From a checkpoint of a small transformer trained on Wikipedia: biases.
Each number is 50 + 12 x the weight over its row's rms, rounded and kept within 0 to 99. Layers, rows and columns count from 0. The size before them is the row's rms in percent of the matrix's.

# layer 6 attention query, 128x160, rms 0.178, rows 116-127, columns 0-79
097:69 49 27 63 63 52 52 47 63 47 60 47 46 42 52 30 46 59 52 51 29 28 39 41 72 58 57 32 46 40 54 31 29 42 56 50 45 72 57 50 24 41 49 60 42 45 52 42 09 52 41 53 53 57 46 47 49 22 65 50 50 55 63 44 40 56 51 52 52 52 26 55 61 41 45 67 51 48 58 61
102:68 54 29 48 36 67 68 54 24 37 53 55 60 43 49 46 42 45 62 47 40 68 49 50 50 42 35 49 48 43 51 49 43 34 38 35 32 56 39 36 41 50 57 48 33 38 74 26 50 51 41 51 25 54 58 38 42 40 69 26 48 46 34 63 38 64 53 58 61 42 36 48 56 37 56 60 49 19 73 55
111:31 36 65 40 64 73 55 61 48 50 48 58 53 72 58 42 44 76 34 42 67 47 60 55 29 35 51 45 46 42 63 49 46 32 36 62 49 37 41 50 65 32 27 41 53 70 52 38 70 54 34 52 36 55 27 44 43 51 60 41 49 59 55 49 48 41 59 63 50 57 51 39 71 57 58 46 33 65 55 59
086:56 70 50 41 51 58 53 62 60 50 28 65 37 54 68 55 35 58 48 57 67 31 54 80 35 60 65 66 40 39 58 51 27 63 37 33 59 57 68 32 37 50 46 39 53 69 55 68 56 49 47 49 51 33 60 59 72 49 63 22 59 56 65 33 48 28 53 39 52 50 34 44 53 28 32 32 29 44 65 30
098:40 37 61 40 51 46 46 46 42 51 57 44 48 43 53 47 55 52 44 51 51 60 64 33 36 59 40 44 47 52 41 37 54 22 45 38 56 57 37 40 63 31 55 57 68 33 40 63 67 61 28 65 33 42 44 60 29 45 43 50 48 54 50 25 60 49 45 66 60 51 60 60 40 17 41 49 17 50 36 68
083:51 46 44 45 39 59 56 27 22 48 59 42 36 22 59 44 43 48 40 52 50 48 58 56 78 37 44 65 35 53 70 59 56 42 50 57 33 45 45 45 50 42 84 52 59 52 52 49 33 36 47 51 59 47 53 45 52 49 46 62 57 53 36 58 49 54 38 61 48 57 50 76 50 50 60 19 56 55 37 54
112:52 42 61 47 59 39 49 45 54 69 49 59 46 60 56 40 42 36 34 54 43 64 47 63 50 48 40 42 76 65 74 61 47 79 47 56 51 54 56 51 58 25 55 57 60 44 53 52 64 45 52 41 54 47 49 58 49 52 29 60 53 37 44 68 49 61 47 58 34 49 68 27 37 29 36 44 32 48 56 26
106:54 66 50 48 68 47 50 67 53 56 48 64 61 49 34 57 52 48 56 51 48 37 45 34 46 52 44 36 74 54 52 50 56 29 56 57 54 60 30 53 69 57 67 50 42 65 58 40 24 42 65 50 33 49 53 59 54 56 41 30 57 54 57 49 54 43 65 50 30 59 33 60 17 37 38 42 79 45 51 46
096:57 61 47 49 33 72 66 40 44 61 46 71 40 59 52 30 55 48 57 63 60 47 50 23 29 52 63 43 20 38 60 50 43 17 50 58 48 31 57 74 63 53 45 61 42 40 55 53 57 35 51 61 66 52 43 34 36 39 53 70 64 51 44 34 25 50 69 67 51 50 67 39 47 51 40 33 58 38 36 67
091:57 58 54 60 42 51 56 44 48 56 54 62 64 58 56 58 37 58 51 50 45 59 52 42 46 50 58 40 51 54 50 61 55 42 48 43 55 32 11 59 40 25 65 48 42 46 55 38 40 29 25 50 54 25 53 53 41 37 52 52 51 44 28 40 48 61 52 67 54 44 42 37 41 44 61 60 39 60 42 53
096:42 80 60 37 70 73 48 53 63 60 39 53 54 60 69 63 45 46 37 61 47 43 58 43 31 39 39 35 53 50 46 56 47 57 59 23 55 34 34 58 57 51 45 46 66 67 50 60 41 53 53 40 70 67 54 43 32 68 56 50 69 59 56 52 42 48 52 53 34 75 62 54 29 81 40 62 40 61 60 42
087:51 43 58 36 41 41 38 50 66 24 61 59 52 23 48 47 45 45 40 36 63 46 34 45 51 46 45 34 56 29 62 43 51 52 65 32 53 52 40 29 50 50 41 82 67 52 47 75 64 53 58 49 47 61 74 41 53 66 27 64 28 46 33 40 64 54 57 48 41 67 38 28 41 55 32 58 68 60 38 48
# layer 6 attention key, 128x160, rms 0.173, rows 116-127, columns 0-79
097:62 49 46 61 44 25 44 48 50 65 58 60 47 46 42 43 58 43 63 48 56 61 38 46 41 65 54 38 53 60 56 40 33 48 66 49 44 64 41 24 52 37 43 56 65 57 43 40 41 40 60 33 35 48 66 54 64 55 52 58 42 43 62 47 45 41 45 77 58 51 61 63 35 49 61 47 63 60 40 45
096:66 60 53 58 53 60 36 57 38 50 50 48 65 54 45 67 42 43 70 51 53 53 35 65 78 40 35 41 61 73 63 65 44 42 48 39 49 47 58 48 52 48 63 45 27 51 34 45 61 36 51 49 52 31 39 32 39 49 42 37 39 34 44 51 51 44 54 59 57 61 55 51 76 58 53 24 60 47 44 57
074:45 44 55 41 50 57 64 47 41 52 38 57 27 49 49 43 34 55 49 50 38 68 69 33 56 51 27 44 44 69 46 44 67 48 39 34 45 54 60 57 45 34 56 51 35 70 30 42 47 41 27 46 46 80 64 42 55 40 58 65 69 58 54 32 87 58 55 50 50 47 41 51 42 47 55 39 41 47 51 29
099:63 58 70 53 57 43 44 57 59 53 49 47 24 72 46 93 57 38 42 53 36 35 67 51 61 50 48 52 43 50 62 51 66 45 64 52 58 71 53 51 73 32 45 52 55 79 32 36 48 44 63 41 45 64 28 65 49 53 35 51 55 64 54 29 50 46 68 57 38 60 42 81 64 66 52 60 44 54 70 46
093:48 39 37 41 65 47 53 51 45 32 51 25 58 51 35 35 55 44 67 62 52 61 63 35 48 53 38 55 51 49 35 31 36 55 38 79 55 72 55 64 50 58 53 53 51 35 52 74 48 44 57 54 56 44 58 25 53 43 18 57 67 66 46 41 40 27 46 55 52 43 62 45 57 48 59 56 65 23 51 62
099:52 49 34 30 32 64 29 55 42 69 55 48 44 62 33 45 46 36 45 40 59 37 40 49 30 40 42 54 32 45 61 30 44 38 51 48 47 38 61 41 60 55 60 59 42 46 68 47 38 37 35 37 57 49 47 50 56 52 65 52 38 35 44 31 56 52 56 52 54 40 62 53 52 36 67 38 62 84 71 44
089:44 50 55 44 68 34 49 52 54 60 42 46 43 55 48 74 51 33 59 73 37 45 48 73 60 34 31 51 66 63 49 50 34 65 34 50 58 60 54 65 31 37 37 40 64 62 67 43 50 39 58 49 67 68 43 73 51 49 38 47 48 60 50 32 52 48 54 46 58 45 54 45 40 22 55 66 50 49 49 36
098:52 44 49 60 44 48 62 48 68 60 34 45 43 37 55 49 46 39 46 60 47 54 56 53 48 59 77 65 73 47 51 68 58 30 63 45 48 57 44 47 37 67 35 53 44 81 26 58 39 56 49 55 28 66 45 77 37 49 61 48 42 66 53 68 53 45 49 61 57 57 49 54 53 30 46 75 39 48 39 26
104:36 51 35 55 26 54 39 43 22 46 47 47 72 40 67 37 37 35 70 60 38 67 46 53 51 45 47 64 40 42 38 47 50 52 34 39 62 11 41 59 41 49 31 49 30 37 40 59 25 50 47 64 59 62 61 46 61 65 57 50 69 40 45 29 46 57 57 58 47 45 43 59 59 46 51 59 55 31 27 38
108:50 52 56 49 46 33 65 36 44 63 53 33 68 57 53 42 43 58 43 39 54 67 49 52 59 32 55 55 46 65 42 38 51 50 42 43 50 48 34 43 14 38 48 58 54 31 44 55 61 50 34 57 45 48 51 68 47 43 64 50 72 64 57 33 64 61 62 51 65 61 53 39 53 59 58 68 41 46 57 49
110:62 28 50 53 53 58 46 33 64 38 61 55 28 56 59 40 30 44 33 47 59 59 28 62 24 41 56 53 42 52 38 68 55 50 66 37 44 38 46 55 38 54 38 50 40 55 34 63 54 29 35 46 66 70 44 37 48 38 71 53 74 63 50 57 64 56 33 24 51 46 51 48 63 47 58 59 53 41 46 26
099:45 41 43 27 59 65 45 41 51 42 52 53 80 30 28 61 42 66 40 67 64 37 52 41 42 60 70 56 56 36 52 49 36 58 35 43 52 47 36 50 48 54 47 39 92 30 60 57 58 42 48 61 43 44 46 52 54 39 71 43 66 62 59 66 54 35 51 42 48 63 50 44 71 35 46 74 35 68 54 33
# layer 6 attention value, 128x160, rms 0.132, rows 64-95, columns 0-79
103:53 71 44 60 38 34 63 65 36 67 55 50 36 37 70 48 57 53 35 59 58 66 57 53 57 60 51 51 55 47 61 57 43 74 31 44 30 35 72 31 58 68 60 52 51 57 45 63 74 47 43 44 44 56 90 61 86 61 53 51 50 58 67 69 49 33 62 54 32 28 41 29 59 34 64 76 51 42 20 44
101:53 43 54 65 63 27 44 46 40 58 74 55 41 47 53 50 25 44 17 40 44 32 34 27 56 64 54 44 54 82 44 50 55 43 48 51 35 65 40 40 45 40 50 55 59 59 58 40 55 60 62 36 55 56 65 49 63 30 50 38 46 39 30 42 42 33 48 54 65 53 54 41 36 68 20 53 41 55 32 42
099:50 66 38 82 57 41 52 38 53 62 55 63 55 44 76 37 53 54 49 56 41 33 48 32 57 54 52 55 58 35 57 41 52 60 52 60 61 64 73 48 55 48 74 74 47 49 68 51 26 50 50 58 56 46 38 53 57 76 53 62 53 52 49 36 64 49 40 47 39 50 33 37 35 68 45 81 78 42 49 47
097:30 32 46 44 50 22 55 55 36 43 76 35 51 33 74 48 56 48 53 44 34 61 47 58 53 37 37 56 47 57 49 62 32 57 33 38 67 50 33 52 49 43 58 52 33 49 68 61 57 55 54 45 47 53 11 43 40 32 62 63 44 54 44 30 45 50 52 54 71 36 69 48 38 38 45 44 26 41 65 56
099:42 48 58 56 45 34 56 36 70 41 56 59 38 35 49 39 27 36 52 51 44 43 30 34 68 47 49 36 50 60 77 49 36 39 61 39 65 50 60 52 62 37 61 50 40 56 63 50 24 49 43 57 25 44 41 50 34 41 58 45 52 47 52 61 45 45 40 49 54 40 44 47 43 24 35 52 60 43 48 43
100:63 34 49 57 68 48 50 49 54 50 49 55 29 41 66 64 38 54 70 49 65 22 43 49 52 46 55 37 57 54 52 37 50 30 35 85 63 50 38 45 63 60 65 45 60 46 35 66 47 49 43 42 63 56 30 59 37 54 54 60 39 49 50 82 45 63 51 48 39 58 69 56 69 41 69 64 51 67 44 60
108:58 37 52 52 52 46 56 47 35 47 27 45 26 28 07 39 37 49 39 35 47 76 55 44 69 53 51 49 51 53 41 61 42 44 62 21 23 41 27 22 47 54 24 48 43 54 62 43 52 45 65 41 61 35 28 48 47 39 47 42 47 39 54 63 57 68 35 47 35 44 35 41 49 46 59 70 73 45 58 43
099:63 48 55 52 48 56 51 54 63 59 42 57 56 39 55 38 62 52 91 42 74 76 44 63 31 68 55 57 51 52 81 47 53 73 41 58 54 48 62 32 86 44 55 37 58 44 60 54 73 56 14 54 60 41 54 43 58 52 46 44 48 56 55 42 39 44 52 74 55 48 55 56 64 31 45 47 49 46 62 47
102:64 54 57 48 52 12 57 48 36 44 23 52 50 74 41 44 46 52 54 52 55 59 53 45 61 58 36 56 31 41 49 55 56 54 64 40 64 22 22 50 81 35 49 52 63 52 25 65 61 45 42 41 32 55 50 42 35 44 57 54 55 47 56 65 64 53 41 64 38 50 33 56 52 47 78 64 44 71 34 46
093:52 53 56 28 47 62 52 36 25 52 59 48 45 67 44 58 41 59 16 61 55 46 43 51 24 49 55 39 34 65 42 43 41 43 33 47 68 60 50 41 66 42 18 29 49 47 38 51 41 54 52 52 39 51 46 50 63 42 50 46 59 59 42 52 53 38 58 53 40 70 49 22 49 49 45 70 69 78 43 47
100:69 71 43 30 46 39 49 63 14 50 42 53 47 25 30 54 38 56 36 58 57 62 57 43 70 45 37 51 44 36 43 50 40 33 59 40 43 46 61 33 60 45 58 43 52 52 78 48 35 43 47 49 38 46 22 49 27 46 44 55 52 43 46 53 51 29 45 36 25 65 50 55 58 35 89 55 44 40 40 48
109:56 14 42 23 46 75 56 44 28 49 40 40 54 73 47 63 50 69 43 47 52 46 53 57 27 48 52 39 68 67 42 46 55 47 53 54 30 39 55 48 10 69 34 64 62 42 55 30 38 46 53 46 59 55 52 32 67 62 57 32 51 56 56 71 48 55 50 57 53 45 41 42 63 63 47 68 34 86 42 51
096:40 50 55 50 59 63 54 40 58 49 87 46 44 46 38 68 41 41 23 59 67 99 39 23 59 67 55 56 62 36 46 47 67 58 70 50 35 45 42 56 53 61 46 24 54 42 40 59 51 58 61 59 61 46 38 55 46 51 56 52 53 43 60 23 45 53 35 39 40 38 50 36 45 84 43 50 42 41 69 37
110:67 37 44 27 43 53 49 46 81 55 68 46 65 54 61 43 76 49 82 41 46 72 51 65 61 48 52 48 55 47 60 56 63 34 33 63 58 52 51 73 36 49 67 54 56 41 60 41 68 59 49 58 59 47 58 43 60 63 42 75 50 55 66 58 48 52 64 64 59 53 58 53 46 24 61 55 25 36 62 45
100:52 42 44 36 64 53 46 56 44 34 46 49 43 32 30 52 53 58 40 38 51 57 58 48 46 40 39 44 66 44 52 40 64 52 66 46 44 60 63 59 60 49 33 29 49 58 67 29 27 52 70 51 53 56 71 37 23 62 31 64 58 48 52 53 64 45 53 35 44 51 57 39 41 42 48 38 57 66 25 60
108:56 40 50 52 54 40 62 59 79 65 74 27 27 74 68 54 50 54 74 41 46 69 46 56 53 53 50 48 37 46 66 46 51 44 33 55 48 56 68 55 40 54 57 31 51 40 76 34 48 59 31 46 49 50 86 41 76 69 58 64 40 58 56 55 68 42 53 53 48 45 43 74 49 34 36 35 53 53 62 43
104:55 62 58 55 56 45 36 76 33 55 26 40 45 71 48 44 40 49 31 61 49 29 53 38 33 50 47 60 33 56 78 46 45 65 44 29 40 51 55 37 57 48 31 43 47 51 65 54 57 48 45 48 51 43 30 63 57 32 50 44 52 44 43 22 64 69 27 42 51 51 51 56 43 27 29 54 38 45 81 49
113:40 38 50 63 31 59 57 52 75 44 58 92 61 55 69 43 58 43 49 40 49 58 53 51 50 43 57 35 66 43 54 57 58 53 50 60 41 55 39 42 56 55 31 86 45 69 46 29 60 48 50 64 45 60 50 51 43 45 59 38 48 49 65 57 50 60 32 49 54 43 47 54 63 25 82 54 75 41 23 57
107:56 21 47 38 43 50 57 64 29 53 44 68 48 46 77 50 50 60 41 42 39 69 52 68 37 52 37 62 52 38 44 43 64 35 66 38 63 58 12 54 51 48 63 16 51 42 42 34 38 43 57 34 40 55 48 50 48 43 42 46 50 50 57 27 56 51 65 45 56 47 15 39 40 62 63 44 16 49 60 49
092:63 29 41 37 54 29 42 51 61 54 51 36 56 36 52 42 42 48 38 59 59 66 30 60 58 44 49 64 55 41 56 44 36 45 41 23 35 39 30 32 62 52 68 59 65 49 35 53 39 47 29 62 33 34 38 78 55 38 48 53 51 37 51 40 46 52 53 33 46 43 51 41 48 56 52 58 40 48 24 53
099:43 34 63 42 54 56 46 50 76 65 71 62 35 56 61 35 42 52 42 44 48 58 52 56 81 49 39 46 54 71 58 48 53 66 39 59 43 65 73 47 53 61 27 44 50 39 50 56 50 41 55 57 66 60 35 56 32 55 51 59 56 48 44 61 58 47 45 51 59 42 62 53 30 34 54 34 63 58 61 39
092:55 61 56 13 49 61 56 23 24 61 26 55 61 44 30 41 60 51 42 51 32 40 61 45 63 57 50 41 29 50 55 57 52 36 35 51 48 47 44 46 39 43 48 44 45 40 42 67 54 48 50 53 78 65 54 65 55 77 51 62 40 37 55 65 42 29 57 59 26 47 37 27 43 42 33 54 34 51 47 54
094:49 55 43 50 54 48 50 44 41 56 50 65 61 68 59 41 61 48 62 51 48 77 61 49 42 56 39 52 54 17 53 42 58 69 46 42 42 48 35 42 51 31 48 52 35 59 53 23 60 53 47 44 61 54 23 53 57 36 55 58 49 53 48 54 60 56 28 52 41 52 24 55 45 70 66 37 25 73 45 61
101:52 47 69 46 52 72 50 48 53 55 51 37 42 16 72 51 67 54 47 36 34 66 55 42 57 52 33 58 39 60 32 39 62 43 49 50 27 53 43 22 49 54 50 24 44 45 40 29 21 64 32 43 56 51 68 36 50 48 29 41 55 52 65 62 46 43 42 48 64 41 56 62 52 56 39 38 63 56 61 46
099:72 47 56 54 63 42 51 64 54 61 45 45 56 64 60 55 43 48 51 43 49 51 36 72 56 44 46 43 54 84 43 47 54 68 54 58 47 47 57 58 29 58 58 60 60 50 40 43 27 45 40 41 53 52 44 51 55 35 52 42 36 63 63 34 52 58 68 41 49 33 50 42 26 89 45 61 78 61 79 51
110:46 64 57 27 47 40 52 53 29 50 42 67 74 44 41 37 05 48 64 61 58 36 60 74 62 54 52 58 43 40 32 52 49 46 69 54 55 53 34 54 57 61 49 61 40 59 36 48 48 52 48 58 30 63 28 65 68 68 41 56 55 36 47 51 60 56 44 44 59 57 26 39 64 56 63 54 86 50 27 29
113:65 57 55 36 53 43 53 51 48 73 17 22 33 60 76 50 34 54 39 49 43 66 47 61 46 54 46 41 56 53 62 44 48 64 41 27 52 57 60 30 29 39 52 52 41 43 42 54 77 40 41 48 45 50 76 56 51 22 53 63 53 41 69 56 60 69 65 40 55 62 38 41 39 43 36 32 62 58 62 42
097:54 53 32 61 48 50 35 37 55 49 22 61 55 49 34 59 32 52 45 67 46 33 38 63 59 53 44 55 42 65 16 46 52 78 32 73 28 36 74 60 58 57 80 46 58 49 09 52 47 46 59 39 36 50 44 58 48 47 48 63 54 42 63 42 60 68 43 39 58 52 46 55 45 46 64 53 73 53 49 47
108:58 36 50 23 57 58 48 63 58 42 53 21 63 56 65 56 42 50 75 45 38 38 54 59 28 43 50 43 55 42 35 49 46 60 47 64 30 43 34 59 52 45 45 60 45 51 48 45 59 56 57 40 50 54 24 45 42 45 50 27 41 49 56 37 44 58 51 56 59 54 43 59 52 64 48 32 28 59 40 60
108:35 49 60 64 47 49 41 70 27 59 65 76 42 34 35 65 43 39 49 60 48 53 57 37 46 44 52 49 50 48 56 39 47 48 76 59 55 50 46 53 55 48 20 48 46 67 38 50 43 43 67 52 28 48 23 59 51 52 43 54 36 67 47 59 56 64 53 53 40 56 31 55 51 59 61 28 71 66 57 43
095:59 46 42 46 64 38 45 66 43 55 38 60 43 51 44 52 60 44 75 49 44 33 50 34 33 39 40 38 40 55 40 35 50 21 33 37 40 54 25 52 71 52 78 41 55 46 61 59 24 46 38 46 42 55 59 48 61 49 41 48 55 43 29 28 59 52 51 41 53 52 42 61 31 60 42 47 45 67 45 53
108:55 68 47 60 38 52 50 11 81 59 49 32 40 43 29 70 46 47 50 53 44 37 42 55 45 41 51 45 49 56 49 56 46 36 26 44 56 38 35 35 31 46 73 88 59 40 45 45 43 57 61 25 77 69 44 45 61 48 54 54 64 65 71 62 63 51 45 56 43 60 48 52 55 60 46 57 46 57 41 56
# layer 6 attention output (transposed), 128x160, rms 0.171, rows 64-95, columns 0-79
106:37 42 72 36 69 54 50 52 55 48 57 45 59 56 43 56 41 64 66 54 46 41 54 45 41 40 61 71 59 37 46 55 45 59 57 60 68 74 53 65 42 52 39 45 43 24 68 65 46 66 56 57 46 49 39 24 24 68 47 46 40 39 32 43 45 72 26 55 65 57 52 61 53 74 46 52 56 52 50 55
108:50 43 35 42 46 55 74 57 51 36 52 61 28 48 57 44 68 43 81 50 54 51 69 52 39 29 41 58 54 33 58 50 36 61 28 52 46 34 52 65 43 60 56 41 30 35 45 60 35 38 39 50 41 28 49 62 25 68 44 50 40 70 67 45 42 54 53 38 31 50 49 65 68 63 56 40 61 49 59 38
090:56 49 81 42 45 65 39 58 66 35 65 63 52 40 51 44 44 45 56 43 59 68 66 56 50 44 29 46 38 52 59 31 42 42 47 53 53 23 48 51 40 47 36 31 70 40 29 59 45 68 32 57 49 58 64 59 57 49 31 51 61 43 47 68 42 70 61 37 47 51 69 63 67 72 56 45 42 66 55 66
093:56 63 32 48 53 70 40 48 50 57 44 48 20 31 40 33 53 43 44 47 42 52 69 56 62 81 56 42 58 48 28 54 52 69 49 48 45 64 56 46 53 40 41 53 58 53 59 40 53 45 54 46 51 56 58 33 46 51 58 65 52 39 35 48 54 44 57 26 42 50 42 45 74 62 58 72 43 49 39 56
100:39 49 42 48 40 58 55 82 57 67 45 33 41 63 42 48 71 54 53 51 56 45 82 44 54 51 57 45 45 48 31 42 69 64 41 66 42 46 45 49 43 56 40 45 39 57 40 44 53 38 42 61 64 59 42 51 49 36 59 54 26 58 39 36 61 42 59 39 57 60 60 62 54 67 52 60 40 63 81 54
093:62 32 65 42 51 54 51 56 67 48 47 45 48 34 43 25 46 45 27 54 41 57 64 41 51 40 43 43 48 51 51 72 55 46 51 40 35 24 33 52 38 80 62 47 60 56 61 38 50 47 47 62 36 28 58 26 42 51 38 69 52 52 39 48 56 47 56 64 39 31 54 29 50 40 50 41 60 35 60 59
108:46 53 57 47 36 63 61 52 50 45 52 27 69 37 54 41 61 43 63 64 56 33 45 27 35 65 42 57 49 88 42 44 65 49 39 51 80 74 50 65 65 34 58 54 59 35 25 64 46 52 47 40 49 50 59 64 34 45 38 45 53 57 50 35 42 43 47 57 67 59 64 52 56 64 61 35 27 21 45 64
094:47 37 82 32 49 40 40 60 36 60 69 39 17 40 62 35 43 48 31 68 72 33 51 52 52 52 48 51 43 28 45 49 43 48 62 61 52 68 49 55 37 53 41 62 58 62 64 55 43 42 78 45 56 48 58 78 43 41 35 68 49 70 52 46 68 52 48 45 56 42 39 49 38 62 57 41 51 67 42 62
103:54 51 67 54 60 72 53 48 50 59 61 59 53 54 54 52 64 62 43 55 45 36 35 58 37 52 41 38 72 68 47 61 44 56 32 56 29 70 55 46 21 39 59 54 39 35 57 42 40 48 72 56 55 32 51 47 44 41 36 36 56 32 58 23 58 51 47 48 51 52 47 48 50 56 40 54 42 47 42 69
097:58 44 30 58 58 34 75 63 48 51 65 33 71 41 47 42 60 50 67 43 65 51 25 62 70 59 44 56 64 34 60 57 56 41 70 49 52 27 55 36 36 83 54 50 36 30 48 23 64 56 55 53 38 40 53 49 39 45 56 34 53 54 52 53 64 51 42 77 52 34 52 62 40 62 42 51 38 43 66 55
104:48 33 65 53 73 63 34 55 65 45 55 58 65 43 70 35 74 48 50 43 40 43 68 65 11 60 59 55 59 48 37 33 41 48 55 61 35 57 34 58 47 54 52 56 41 64 47 62 49 65 48 49 54 93 63 46 40 50 60 68 55 64 65 46 52 56 34 71 40 58 47 36 44 47 63 35 50 42 45 56
098:37 67 51 60 51 33 49 41 43 69 59 60 72 49 59 39 48 27 73 59 45 60 36 45 43 42 30 54 45 44 64 51 67 64 40 42 49 45 43 47 79 73 60 38 30 62 41 37 59 49 53 45 58 39 44 68 42 59 47 59 59 48 34 54 47 53 60 62 32 50 60 38 37 41 49 34 69 34 42 39
095:43 53 49 49 54 59 54 50 41 49 49 42 50 55 61 34 49 70 59 45 77 40 41 65 58 19 42 64 48 43 52 51 29 38 58 59 64 66 37 46 42 49 37 63 79 54 60 47 31 59 45 43 36 55 53 67 56 60 33 45 32 53 37 66 39 55 74 52 71 74 59 63 63 27 52 39 57 64 49 44
108:39 86 56 56 58 55 42 37 54 55 44 55 29 64 64 48 46 63 39 48 52 34 44 54 51 46 59 45 42 45 34 35 42 47 56 50 51 71 50 29 47 62 52 48 48 69 57 45 62 64 53 49 42 14 38 62 53 35 57 38 41 47 40 54 75 61 56 24 51 54 41 47 48 56 41 32 62 71 52 37
094:54 51 70 61 47 62 69 48 69 49 49 42 57 58 71 45 46 45 47 61 50 51 48 56 40 84 66 57 48 63 47 52 35 57 62 44 56 38 40 36 59 62 71 41 58 55 55 45 69 71 35 45 52 28 40 75 64 60 56 19 50 47 52 59 56 59 44 61 61 45 39 48 61 54 43 57 36 13 49 29
101:48 45 54 58 31 59 43 41 43 33 60 63 47 45 48 58 35 44 44 46 54 39 71 29 39 59 44 53 58 33 69 51 47 47 41 47 64 44 23 48 50 74 46 60 39 64 28 57 54 61 60 40 60 36 28 42 42 41 55 30 52 60 36 71 45 45 51 36 59 47 67 57 34 58 49 59 70 47 36 57
104:42 24 48 44 50 60 62 54 63 38 60 53 45 40 43 58 61 56 53 46 61 63 50 40 62 54 52 28 52 50 58 52 63 40 49 48 59 44 35 67 54 29 45 54 62 49 33 21 45 38 46 36 47 52 58 32 44 64 47 53 53 50 62 74 35 53 64 60 54 38 32 44 61 61 51 49 69 52 40 61
096:58 51 69 38 65 44 41 47 37 50 43 42 50 44 65 71 33 50 54 82 38 41 64 55 83 55 32 50 45 47 65 40 48 64 51 51 61 43 75 51 44 58 62 43 64 55 54 70 38 43 43 45 48 35 49 70 68 57 36 52 55 50 30 34 54 41 68 43 43 69 58 36 48 69 50 53 41 67 48 53
102:46 76 73 54 57 49 47 32 69 46 59 57 45 50 48 43 51 12 53 69 53 45 56 59 68 61 58 32 48 59 36 27 34 49 46 55 41 30 73 50 38 68 56 61 44 56 39 50 58 61 35 70 45 30 46 45 35 46 54 49 74 42 67 68 40 44 40 35 49 29 69 73 51 56 40 65 65 46 49 55
092:56 47 76 65 51 63 62 53 24 59 38 56 37 58 52 42 48 57 51 56 42 55 48 25 37 59 36 48 61 69 50 45 63 30 55 44 45 63 49 60 30 79 43 58 40 61 55 48 46 59 46 47 50 91 43 42 40 54 52 56 41 54 48 53 49 48 53 58 80 69 50 39 63 34 67 55 58 56 60 68
099:54 48 37 35 44 63 50 42 19 43 55 44 52 45 59 54 47 62 51 67 62 50 34 51 42 44 54 44 35 40 51 48 48 45 36 55 37 27 29 48 69 62 48 47 60 61 38 41 44 52 58 39 32 18 55 41 49 54 68 49 43 66 42 68 46 50 53 68 51 51 49 62 37 73 39 42 39 49 48 41
095:53 41 52 66 50 37 51 47 47 58 66 43 41 58 66 37 58 57 46 30 56 35 48 59 57 48 29 50 58 74 42 49 45 42 53 36 52 58 50 43 58 51 34 41 47 59 59 64 46 33 53 33 26 24 50 31 49 40 69 57 56 82 44 20 64 59 27 53 60 41 60 52 62 75 63 43 33 54 41 67
108:52 57 60 53 43 40 43 41 56 47 42 43 55 59 48 52 30 38 48 63 60 30 53 41 60 48 63 33 50 52 42 59 13 50 71 70 50 43 46 42 39 46 40 50 45 44 57 65 51 43 42 61 29 50 35 52 29 45 35 60 34 39 68 27 41 44 52 47 56 62 58 52 51 34 38 65 58 21 47 62
104:55 54 34 49 29 23 46 48 46 46 56 44 20 72 60 69 39 68 46 74 64 48 62 49 17 62 48 47 66 52 60 62 41 47 25 45 56 37 42 55 54 33 44 59 44 49 42 54 57 54 51 31 36 63 43 48 56 39 65 55 69 54 41 51 50 62 33 49 69 46 55 42 74 69 35 55 40 51 58 50
103:58 53 50 38 66 69 66 69 59 48 45 62 37 42 28 48 40 48 54 51 33 41 49 63 31 48 42 44 45 40 65 56 69 41 47 45 58 48 45 82 74 62 33 47 49 61 60 40 56 61 38 47 63 31 54 63 41 51 63 57 69 41 50 53 37 40 57 38 48 58 50 41 53 39 51 61 50 53 27 59
104:55 33 53 68 52 39 63 43 63 61 70 40 27 63 49 50 57 43 37 46 51 43 62 54 39 39 42 51 43 62 59 43 44 62 38 55 39 52 64 32 63 51 50 50 58 52 67 57 22 60 54 49 68 55 48 26 53 61 47 47 58 56 60 55 41 41 41 48 37 76 65 44 47 40 52 69 23 38 62 63
099:48 30 33 66 48 72 46 51 42 37 57 57 65 45 47 47 34 75 47 29 51 41 37 37 55 61 42 52 40 59 54 51 77 49 61 82 63 36 48 73 60 62 52 54 42 55 44 47 45 59 61 41 55 17 35 32 28 55 54 60 31 50 49 45 30 48 36 56 54 24 58 52 58 73 60 55 52 44 35 69
117:21 33 87 46 59 57 69 48 43 46 41 45 65 70 44 26 55 59 29 36 52 64 69 61 58 50 53 49 55 47 48 60 64 43 48 57 52 52 66 55 58 53 36 59 49 52 60 47 53 51 43 54 56 48 38 55 54 54 54 49 37 31 55 52 48 29 54 36 52 49 49 26 63 64 51 50 46 39 42 42
085:56 54 51 64 52 33 58 25 58 56 36 58 48 54 57 44 54 33 36 58 65 48 58 54 73 58 42 48 58 82 47 46 43 63 41 32 43 62 49 46 61 52 34 55 33 29 44 60 53 59 72 33 55 51 61 63 66 73 28 71 68 48 61 48 47 42 61 61 46 54 49 45 55 48 47 69 64 44 61 51
091:57 45 24 53 47 52 48 55 55 44 50 36 61 59 37 34 62 57 60 45 55 51 28 62 53 33 62 60 61 45 32 53 56 56 31 41 65 70 45 39 57 48 85 44 69 43 47 44 57 79 47 54 53 51 55 25 49 58 43 56 73 36 43 48 46 51 59 36 49 36 50 46 54 31 65 54 50 33 58 54
087:54 53 75 46 33 57 57 58 66 57 76 50 45 74 45 56 53 38 51 58 55 85 57 49 33 49 52 52 53 49 50 50 47 58 61 44 47 31 39 41 43 56 52 68 45 35 37 41 48 62 47 68 58 29 32 40 42 59 52 42 49 34 62 53 67 50 52 57 39 21 45 42 49 27 58 43 56 38 50 36
096:45 39 43 47 41 56 50 67 44 48 60 67 59 49 57 40 38 57 43 43 50 51 73 37 62 49 47 52 64 51 33 50 42 52 66 37 43 49 63 64 63 50 40 55 37 34 62 68 66 41 51 59 18 12 52 58 48 57 42 60 31 43 24 49 44 46 69 63 35 63 49 50 51 43 65 54 35 45 62 45